Weights of a small GPT-style language model, trained from scratch on English Wikipedia.
Size: 6 heads of 32 (3 for keys and values), MLP 768 ReLU.
Architecture: rotary positions, biases on query, key and value, tied embeddings.
Training: a variant of SOAP for these matrices, 265M tokens, 4422 steps.
Each number is 128 + 32 x the weight over its row's rms, rounded and kept within 0 to 255. Layers, rows and columns count from 0. Numbers have three digits each. The size before them is the row's rms in percent of the matrix's.

# layer 3 attention key, 96x192, rms 0.0745, rows 0-95, columns 0-95
048:081139175190170112093134151091144089112156118137156170148113119159165148073087124095109109146090136113169142130130138166147154122108138119106078142181077146099127143148150123144088129177118133114082120089114153168218071153105172166124140128135135093088171141142149161147125140120182185107
053:104120102120111086223157164198196137168124144128113138180107174081136114097148094144130081129162122100158191120154133139096080151166113106136130140066151106106115156147122122126123089111118135149122052148135095122065112135168113098143128105055112139084128109090097091118185088134118124145
068:150116102081148115123172151155115166186103170092136041127139156076168139120108150132178171143224159175178142129145158140092070129140096103066138080145136125135143144080149144107135127173172140130119153149118125194158136141106092167116129134101103087111117124136079084223119083090141089173
060:134130161172128124147100136155176135112066123142095136127140152158179139119122169142094117087085082136105110132064111134125158116063156155124125016114146187159103128148128134083136092083129159150124130149188138097089095134136148097077149164081166173142125175140140197097168182078163163110
068:144160129075115124132122160144115132163134127160135108145154083119158079081129111116205178132144185129188201051148149139102138136118091136107120143114088129095156161128115140169150111093174083143155154082122102124182208158089184145101134144150120062135100149142089086158139116148129040109
059:095160167122046105120131219141171084110149124187138172133155088116167052154193109127125197086119147156126207167175113136155122132058098145112073199147140150042150154154080110177186149143126129136145155155122126124198114135148132121074122144111114146158101108111101120172152097130112095122
064:127079108139141130137138169109106138209105183108157167095127162165139158176126148087120105148149114178124096126112150116152081128210146133117136122169132147199143151130103159103104139152084145103091142130123145113125114085162057171178165156106155094176177062134200120053135159124097178117
096:096140135113133172151110137108116182180068137081131152153139162153115174122122143129095056171162079133089089158074107152098075119166149103118184099142156136146178080121163192066110128139102139100080106117127140105079106120120095141162173144128158088113159112124172131035148179133113178124
072:088134087070115122108110162115084114172165161137165173070180099112129080131124132088085111164173142123100136140114108133140127183199158116111120124166153127179098186106084140124172159181115153109079186138105131152156116162190129185132143093106128146153164145123179161143187117125104085124
128:087116138081119130103135149063077113145177137148150127167167163173096118140145150098149043192149169111135176130149173201138135154206157099128134123103156106105124137143112110141126179121100142103129193129097048155125156112103099123133146092083131144096139099215135119167117111112109135115
144:153132180144088103135106158144081130084096193098114080139123105156073118167162113121129141090107098119146132176192093167116099162203146106151135178127120147110130063164082155185155123091147171144144149128084148177133133138156065092163132169106171066133097080132133118085104116110159107118
145:124101113151110071180099101156164113086192109102120143137116156109070094160129123134117142146159187167062192122168169111123092094114129117123097206141198082134091134064108092111063129125154114152120111107085139106194135151150170134151118133107131118109090153153131100150113137121161135109
143:113146166142105165073184081090100123204101112154112127174174143090095136087118139110092089121100055145165163128075151129141116112075137172077104125119124148150115136098169109120106194081152169102165124130113124142098073124151178071163078127105135206073048138131208163152112149113149064136
141:075125055151162110131088149145139116116175117097143083121127140115165131142093095139145087212195121120146160137162058163093194107062074152146144137100132134110147132128121157149129156158131193132166177133148153079107099118121174132037120134116100142122142103200115158086125221102123156139
147:150090109123110074103121138110144146121168122102168122183065171150118132203155051085159171087110126150137129112137173099194077122119138174103119092118168136116138136107143225144161172115139171141186120113170087082172163117169164138145114157130045124133145136145169122159109133168072093100
147:136061103130124202132095117104073093063107141169135074142077130134112131132129142116121140144131099177101175121084111128126150131112106137116149090140124131137148118123143070134147094114115134100187135137109148108121081105154143190197114116124142110121060134153160110213137154181137142115
054:141130098114134090131099114144097149071140130123167177096147101099089137165148119108108147130092079052128134143093075064162176075132091150145168162084053157126118137127118135095172158155113094106117166103176119128137106158059189096134121189118153116139105194178132162152110142121136123057
058:157174062083116110126083097142058143096111167149154082090107106124104150092104121150155103094187146148220130122140097173131104107148135078081160102128169124121114141106126162136111098102164170159097114080075086140117132156136098142162170135153079114127095123078088137133119102152165127189
057:136126109156189149083156136164088143136139095156143122064108111144185095122116115102149095103078091116040119162193080190168122156130140120101069098150226099110106136111127134175129107113139072134137035128157209145204118145198113132101157066116125130128061095126068136169157107117159127124
052:186071115125113152135174082158097180075126153161078089170148142116082086086093190109144092093191127097199138115121142120068055121142166107127132071112172114131130151083101116096075115081141129157126096142111170151156186144102103146159140143157039160100175099159108097135126092137142099180
060:108113153166142136158113155066163136122120109151111153108139113156162191102124076103149152077072046131116144136128096148137170146065143148158118108127124134123144168108128132143153109151153114143136157127141148036135181147107204141096174156104191128189084187155163115129152143106131100089
060:139103144196114154163136135144153142121095097083096192120080178145148187100130115149152144078078113115154118142083135095133155088058131158168171125104171149133149110159142077102129115126132153137109099122158098056063130135072173103102126164086157137120098144122176156097127171088114157108
070:175118084111127071113160207117125069126134156106150133102157113113145096158126116103145201159118157181138105093181135096164128164159153153141069164147079109129125214112088120105152133146152139136132185141102120137169089166170162162091099091111151121190111094117150133145156126103177094132
075:120126095078097105107127192112089110164162169124160154073179092128101079161128120078084115174166126131090128130132121134138105180212155125104116120174137133178117194113085135114172148170106143106082189133114141157164105146197116183123134102095132123174157113123179143123192108118125090111
123:151117120122122089097146104136152068090200117179131109109130094103141073129143122110166169098102179119176173112176161102156184142104100133122079153125124129112058163141097040197136126104149112165175145129125118152171133128139145122113084104151085180138116144143112129226113070110129083141
154:195149168157109098138211151093162137121125122085129106174136148139085172161115073089152142140128089157110092120108138123107095085075104130122109101129119143095184148121172125098097087078105093139153112098175156103105052079154084094091122100143116117187129073126096093115093097104190159106
146:082091112127114130150189115101085202158108117124093129134101094156159173120162085072047131135139154132078138128146152129111095127128147143165149137200134129176136128115135101152148174167137149149136114177086100183077156120148146111135164092090175156108131096135140115092080049178091155118
145:134162095140126127153119085088107125107147141109174121114123158073117132144099117123208101085140165115114151175110064074128123123219158106123146139150143137137117103076054167143082087104098139160130121129131170118162137119146145092142100098102165159149141118155099139145157075127063162162
149:175120099204145080137129143067065100111074124123098069128133077142110110107181098150089164167117155170142093143125087151168122083089123114121129114134068151160133115112115111131175084113127177035148126063095137108109116118165123122114100104176104147148169048133145152098186126148102160094
140:144113092102145140185134241146160153065112100123111114137106124124111116133125130171103149175139162118162102075117100075117197102136137120112122113111142121128109126094103142118175164139147059127133129080157090156175108110152133145125136192116104172078168095111111164161151064150131157082
147:083182175124154186141092131146108119146188102135101155101098112098121137124111123157162129097099106143136142162117149105200101150107151175085168185110128126136097118177157116131094120166084141180057100102083078153067127070108107200044112122113135097123106138119132143099125085152138091122
151:136085129158179173220108155128137138133069139176176079125104115088140094105108113144063088091105115135186137123112130132077157160101113134125150168124147120094064104080070140157109118120154093134075103176110145110118125148117093127149096117116108173097101143155151095133107061130117071113
070:126197136157129156130144125140120106124152156095108100095120110111157068133071144087163164155112105138080130140087125127084178142147117081097093120136161108094097084117080092177123152122148146109105098148131081202097134133132146161101048131158182121117134081140159143161104124081068118076
091:138156104126087111146106167116127222155130120119159073132122131106111106094047090143131141117195130144173140093144125170154096152215100142124101161141169177054136137143101118158118158158214148115134121135109126110085119099106151183145112143137091170136178124183147141148184167147125138129
099:118150109151187131154134127157135137144099070160154136158156126112087132183146169156183064095135116134125151179117168116074121154054185099133082115166086118145176142156126131077126132092195165153141172130131117129134132188139127136122167163192124136175105141084163158031180127134125134107
097:099099139142146106128184129156137188175174082093106102121093101143130124094136144129101117157117088061111119075134197129101108199080128115162149059091183048151113130147088124096128132096124121117164133145101072189118126145113183169170082167069086047127115131120118096092103121154178108113
098:089128121124130204136121178094139123108214131165072088120147141134151146103150065148164098123109116104090072092139091116118118135174118105156166148176134099137129114136122078145124141185132169138210155162162135145142052135130051099110072132122181176166103083145158187155158147130142138112
100:111147140120103197108151147163127149135123068099100157116183151180104117111155090087108120115097142184112177180126093095149115187172113163184096121114168111101143137136131167149120148135124064124173134191137116163133137145121112127134141111119127124109106147117160127139164136198149125164
105:064158133123131139108146089134130069113120145107161103124095157125180104140105118097069145108140164160151114137079150196171081060103120144125140120136157214151117123197079122121116149174155145183205172188141170151088151155167144129132112132114086135101085141084103156172157084119088097167
097:154178105126087148097102085112113099166078109130086173132136122178072109094150181125135084112074126157120177157155034145144083115045131161086122132089143202075099179074112208119121080155130141164100137155140140080102161151134120103131150152119181174145075106093121108068066119102098147101
104:120098125084045131088165100202153113121088131175093127141107101094107104117129098144121152149185172118073101168166127148179120151122081120168111069103151120079064114117136109132094107086089156147123114101196148133153161128140099148093140171117111154080170148129149156121091146117163153173
105:132215120096154169225162127162107155121116109169156142140192168115131061071113090105153134156074103133110114135137151128148136107147074132087184065122182123117113109166141123145146113058131109168128106134196139144122155165113154160133176062095118169121112106120159163123128140103098159135
101:162157150108125113117109160137084137114136124077130117096146147063125119151079129113120119103078107126099091120040106059138161170161106124227081191116085128127167124129138120121149125133119156153124173141155125094112180122161124117142114124143153154113131140085121156060089109192158131159
099:096193122083144125094103128140172093126111120080107142121067127107160100114086096156144135095085077103143131123130149201079114139116095152087176124168155156198140153078114130149121111174167102131124095129042144087114083151147106105119146109091103131165101100124104140134121123143120080185
097:147152212079127130132149165076120077129154107101172124094092128137059157107208079123116139070096159111118150130155153114048145183101130113133143113160134140097126110111109163134137109127105139116121156089126091109145125083079154072104155142109152126093165134109225139103146104084176153165
105:129144110148138105110118122210118100140137131182140149162092191073095112145119104177128136102154150114097106144125130175140152143142155084149121129103087078163119141110080159179140082130160101131122101122173089071091084125122060134197060088086169152118107117115191123145097175126102203114
104:075138105134113144130132118111137109087106125135145143110101156152100150140137093099093224128136098130194165162119099163104111106130137096124165095133155119096094102147158115159147096119128135131116088128182150044077109092185107112147111127195178139182136099112184109105105119138108134136
111:145140108097082111117161085120128107089156143177169134120160099158082101101135167144126044177090118154104090090143109121080177089160123169129085157138137097100077120093162129114145138122122155143154116217139167105141137121091178111141095110054164103170160189157121141106072081175138098107
081:169074152170144127049095075145154166123112121119147085134067088096114113078148167110169155137157135106093162082126155102154116145119172130167136143124145064155108143124133120100124108137106145163164177082103165219161178164166154129118154183080124107140131155148097018136069143123166133137
079:131052079107077085060114159134160105112103109076115132175153081138143086106131129145191143148108141120135167068133129100116113137167192114136101111128084122102075151090104082094092116163149108143128166171134117157113142076160120102121125168131152109128195166142111124062120189125137048093
098:149162099111133106122180141144153140139098107146078138073092105086119086182135164121099106129105187168130113139120136164160185099191130155085135081177105092163119132092150133148107163084129132099192149107063140114105140052160081123086147133138150104083078141157161180146025122149093160133
100:200161096142104133136094167141138128120154137208131134150160118112081138144155079094148109122082121134072123077172122109133162185081083161130066160165144184172125133080126104136111128181136132115106128158126163194099114123148160074138154132167167086139101135105152166136157093167186097145
099:100140100168140123153126174077156080172110093131127165119153034147091088160121140142089123084191125130156147131112170191127161130157152116139105081150155114111167118161138134122114158188139107116136136125085097088184071103111105158101145171016072103152157211129148106152156099117130129168
111:108139147059141100090106137147198086195088178103181104139109115147132062137100134083100132124165141194146171066142097107107145138140082143064159145126183164092153124101132093165095073062155136091107085124180133103111135158122191122111142120079146085134122061094128166137174106103101151135
107:152106131137161120089116077083155096168160165164097094149151092152141162139115147136132150163113068158115174175155131197122137135158133151142078168163075122142088066127147176172157135114055102075139087101143113144166129138135104162055169133135096164143164096149104190117160098170134108100
105:068053164180142157085139115137110131144150141096126088139162144114151145150156148122171185170106066091097111115170105151157107120187076118117096135167070100187137155123165123104145079105061135080114120148192145117162216062131133152119099134076102088136108169087123118159087102080158108134
108:161193092127174158123165070098152130116126166120118147157114130088147140107108132142102165132124163123133209086108141098133090174122103138081097040169155126118159182130131153123150083085102089155153122092152127176116109134104148088156136127134150115154131112169163156170084178159132210163
105:130165109120089136103143090178071155049140128118122183164128151142111083225084136163153098096122131149158073160214103100092182119099097097087132139161094179154174192148127144132134172084123147102091078112095148122140129130050109090143125125173141121165146136125141160133213118122104149128
104:125071148113110147126131134174048107090080111086130089103095118168120158132123111098166121133154124095075165176112121161091167129101117107096094093111172097104187122128139114082152094099143106048115167100107205078109146090119099137107104121130127168149142199234144092092103085142091161157
103:126151176060154126162169131163160117172158133098111109108130115149155186176087119162070122140046124091141075067136055112140088163164126128151123078159110103113167064134149089145137126050105167148112123162151137156150153113175173116097077148065119142077126173190111205151179123126085161086
099:147062096066190121132113120145154104139115063115125120122158126110078157155101113120103166162099170086126145065097154082188126187165129157105089088158075158177108166149170168120090110115134118170126113102118141140072118121093099070138159103148122117135135152179140193101105169137138107068
105:152168081169073114102118122121136148149150113171086105101082141120111138135132126097179154106141065154135084092135158142151159181173211139115176084086172110080081132159060132079173127127157147118144156111104141074140096097089161144116118140100168089090079122160128099142125130113135178110
098:160215154149086154108071135140150124121160135175125100132182105197132089100167143120148161155129128203055203137122151118177114101159111130153141145141155210128098129153163067108184127129141134158123106130163136114105120091086104143120147139139125145144159087116143132103113121077098111096
108:098134159080144072128136160130133147111118057152103068162146149129153125114168175113137112085119134117079123147132131121060100079157110202145152137200162155093116099178109128162119109070160133114085096158125114141114117097126143120141092098088081091117076088097058132112098130154126157067
071:110103129106113162091145119100152125148168073128102162121170153119174167149147164158117136173159150151152091164133162206141128166119174093138110195189141135143109073138124083102170132067066103120171058147122093138156130151159109121054152086120093141180150158128190197149154163127145095146
076:058093142131137131092117127145120106103089077093120180122109161138094142144134133162121109122132136193178109211176094119124101143156148113116112175136137116139143145057137127129122125145128105137134185103160097133222091148171117135069130095133108142154144151122093101092155166057119070097
089:110150126111056178093070101043104099062086091151133181136125155143061159182135173135149189165195144106146094137176124127156088137115104103150129160108128168144128181152112155095124107080104120094093129100103071131100134082150087141075103116149102173161160157136151075108124103115141076117
072:110167109152142130151179120100116136117171114142190110153109149202188119146152148147094136102139119123175164149135120173121164117164180156171075130127194120132142125131149114033076099145156102085178111125107143119117099096152104164152142085069142167180101135190121211125118138198129170142
091:101119145131098162180111033168130110186134087164099112180117063137169170184102101095112092143098140135142098080165095095132140109177149128117123146132072107116126154148081149153149117042183087094109091135110121091146141104114138115098159156128153116126164093107099180164123129080139176123
096:124073120139072126150128049141105142157117099158153138141118145103115113115138168136110114096165111142128095136076156124122205116071168103172144124155094127134100124138107073207164125111042055133120168133043167116131085163120105152162091168159154137113156081171095157123152099142080136167
101:133098106134162153054096171093123128177110104140171108083122126155168008123085104111150116100149113131136121049136098119113151116147159167122146165140153146174180153102132098109041078139143136135133111150134086070145150114097127139176170125166105070152134088095209112145100133094106104165
088:088086084154180120121199139138130108151153190083176111122059172107162148115091148133078204103129085159099087102180171116129194150120153125162100069180144147104110105144126093107043136105117119116110144130114090156112162152076161151213107128150182127102102117163160094084157121183088131184
098:114137156121129146142136194114128118139082201093113174086121135090133113165075156112130155133081133116140135153172143112071104114117127157125136125144142172123165071106115095135175161142078115142151176128186155160156106144129150173131156127115104185130079153156102100067195172092149116138
085:080101117089120136093167129165071140120094159138115073115114123120145138175061135068145083076090145131167139129152045097155073138114082100126134070085153123160101113163154080161113148135130103091144136116131193052135112123082117081141128139049147098147111130058137188144111140061136078111
087:114110100172158163128109111125104119144113184084164106081180089161151128143146076110154171110127105135104135107094120100076146129121125107117115082123152136123057122112077098124169126161128150107129153128088114141081060161087090151157082138153116157131140121033155137130153133133101127134
094:169079117126123158148122133142170180125157102176158126153117129186156094076128144092147181184125156060100149124114164081123200098176124070120131082133165152125176141142148146122144121080140083121103112151117115153140141101142113137142120093133113056120122153191130161081145157120126104117
100:140116106136120163109141126180140155113146084114094108075138128122180149090205100121116145221151091106106119170144130110116168132190134130087124105158125144161121114099196086126034089152096130107163200066112134116133093143129144095174089092131115080117094137126095183106114165126103107207
100:142128083130096144127136136143103083156101125139184167102150149160132132167141118201175132101129102114092138141203168153145129149071173082130170115100155163122128101181136100105102133119080115101110131134078135108138146202181079166121109101117118165132103203128117159127110164088180142185
100:128204105125190092111116114068078140100134244132068070134133093131107145108132123172116138059095112067128179147088145124130120145172147154165104112112180129097134117118164132132170103192137073137155124149075114129149172106136186087109093195142101098139119138136069107171108144133143153148
094:159071095138206157104119106122116137150130125167158148111094162125213156115130121129103142111054106156143073120108157081150184146140156086137114155162130101125151139156150180190102084088131128109132085171121117165084148133154180145152097050132115150138112092063173194140100164106132148139
061:111110109087200110117144140187153131130184128101135139121068148127205082060093110143109173162099177095175093078145109081141155106147113087161073128159109091145162139097155172073108123115109140124137096172142102128086200136119123075147119143124134160076115134171178137164083111164145163079
080:119128077121107097088101153125068106139127179166128127050176183169079191223138126111121100122111129158107131204104086148126182135055142109104078157079117129135116154059094134183157155161124121082107146101124115148098093125097136151126142100112153115098119202094137163110136155139143120130
083:098019176136145092130163104114167149114146134158091164124124137117195093106138129127070177121185180129161055140120147114126120115145128075160142102135164097136147138099148165133135128081079132157127108130080183100108086123143103134048092078116138114145100143163159147148153132159135158157
084:133066146096173159110132120186153112180159103085104150103158129150153145137152105110058122102106116091119147099170094192137119148132099121053135141196155168077120135109126126135105166146171125159182090179160150107170097122082165091164162150157130053130148157102059109142185098124151177151
082:146100156115130117145129139145153053084158129099160064099103118090131122121104182124100069161113101070102027143048153153195147129123136092097109158133115153200132084172097129135127130112085131133128155191084073087130007099121151108153131123086106172141157165151173176151119114137095163182
086:192132132118136108061133120151093124128158116107092117170175111162098138166130030120108091112143133142110122147134122121136106113139061151196133114114116130100146096173087143169154150156103113123113117079128104167182121129151140132121142184064124112157117167097035116162160185125119057108
095:094082115134145098143155111101092133075148126086092081111123136143138167082091127092164024077085127137061136144126105127070140137139153102117102107124108129167137126183142115099131182198155161114213135115103204089127194115136123120163134134168162070099114172128086156175103120117145078147
093:112106125167162096125109197156167130162173170109136061128083088123103149102113126156126132160149106160104158057072093111144075148134131138153121137198088084105133098095181094095128092100138104114136105125149085157136153159088116128135108139139131104105167146138087150081118135142147059136
099:142167141127123077141144099105148192133102085115146162094102164079170132100136078099155167197079114107124148121157099135067131152183120120158091093120165095131135172124156139081153176095131153177091068087154127171140116112138187190135119135173123111116095163133079130180117115135189181166
099:129107166121124138109137128138083202104096125088149113120176148126100132149183156122163134123140114067213097152120088116145138142126126142157112122133125139145090142085189083140095151105130124100070122120141107087156037112082157110190118158125105179166109120057123140156138097115143139086
086:158093152149134081102138112145085147067126110158087165141149098088137129214121185095094138169176171099146163140132121135099152172059119174106136142084084201117096158072099142089195182135082097113124128091150064131126091144139140150101089095181151158119087104075158106087111144026126072136
097:066146150092147139144087112131117159114080140110073122099140064154111029162134116123114165164199110065107064162109110119134157148118153096132169145113089121127146127094135171116137160060167111142073156087133099128133144139131161149095086059113145069165120163120137101155192109117139087136
088:150122119146148107123136179147142149137121123105182129112106116134210154121125154127171098083105152135178117151094152157166127127106181158111141109071081115142125138121192155113161142146154100112097141141163123146119076114136164112114128053041190123165125095188123101165106180153121181131
104:108155077166158118114085086102073138096090129116140129118128150174083220166112148113153158096140168127111123134127105115129213111114124069169094085078127118164096161123151155166071095091192083092124158094129121101105180097103154086090109116081183161125134145068169137156095156170184120126
091:130149155117157114122175145154099164118183169079156087175165104094124132110064110067145164097057093127195051113151081083132141095081109122165154107175162152141113150079157138137161143120128126142128140089162124079126134085131147148156166195113179132112120106123176157136104112146117088143
096:058141100108141179110071190123195149167099099175117098121124111145150149143152148139156092157117089107112100079202139147140111096107137182137145172096103180056115104131144090114120114113064091130187208157117178112149127067097140087140097124123149112136121160112105142119138076167094110093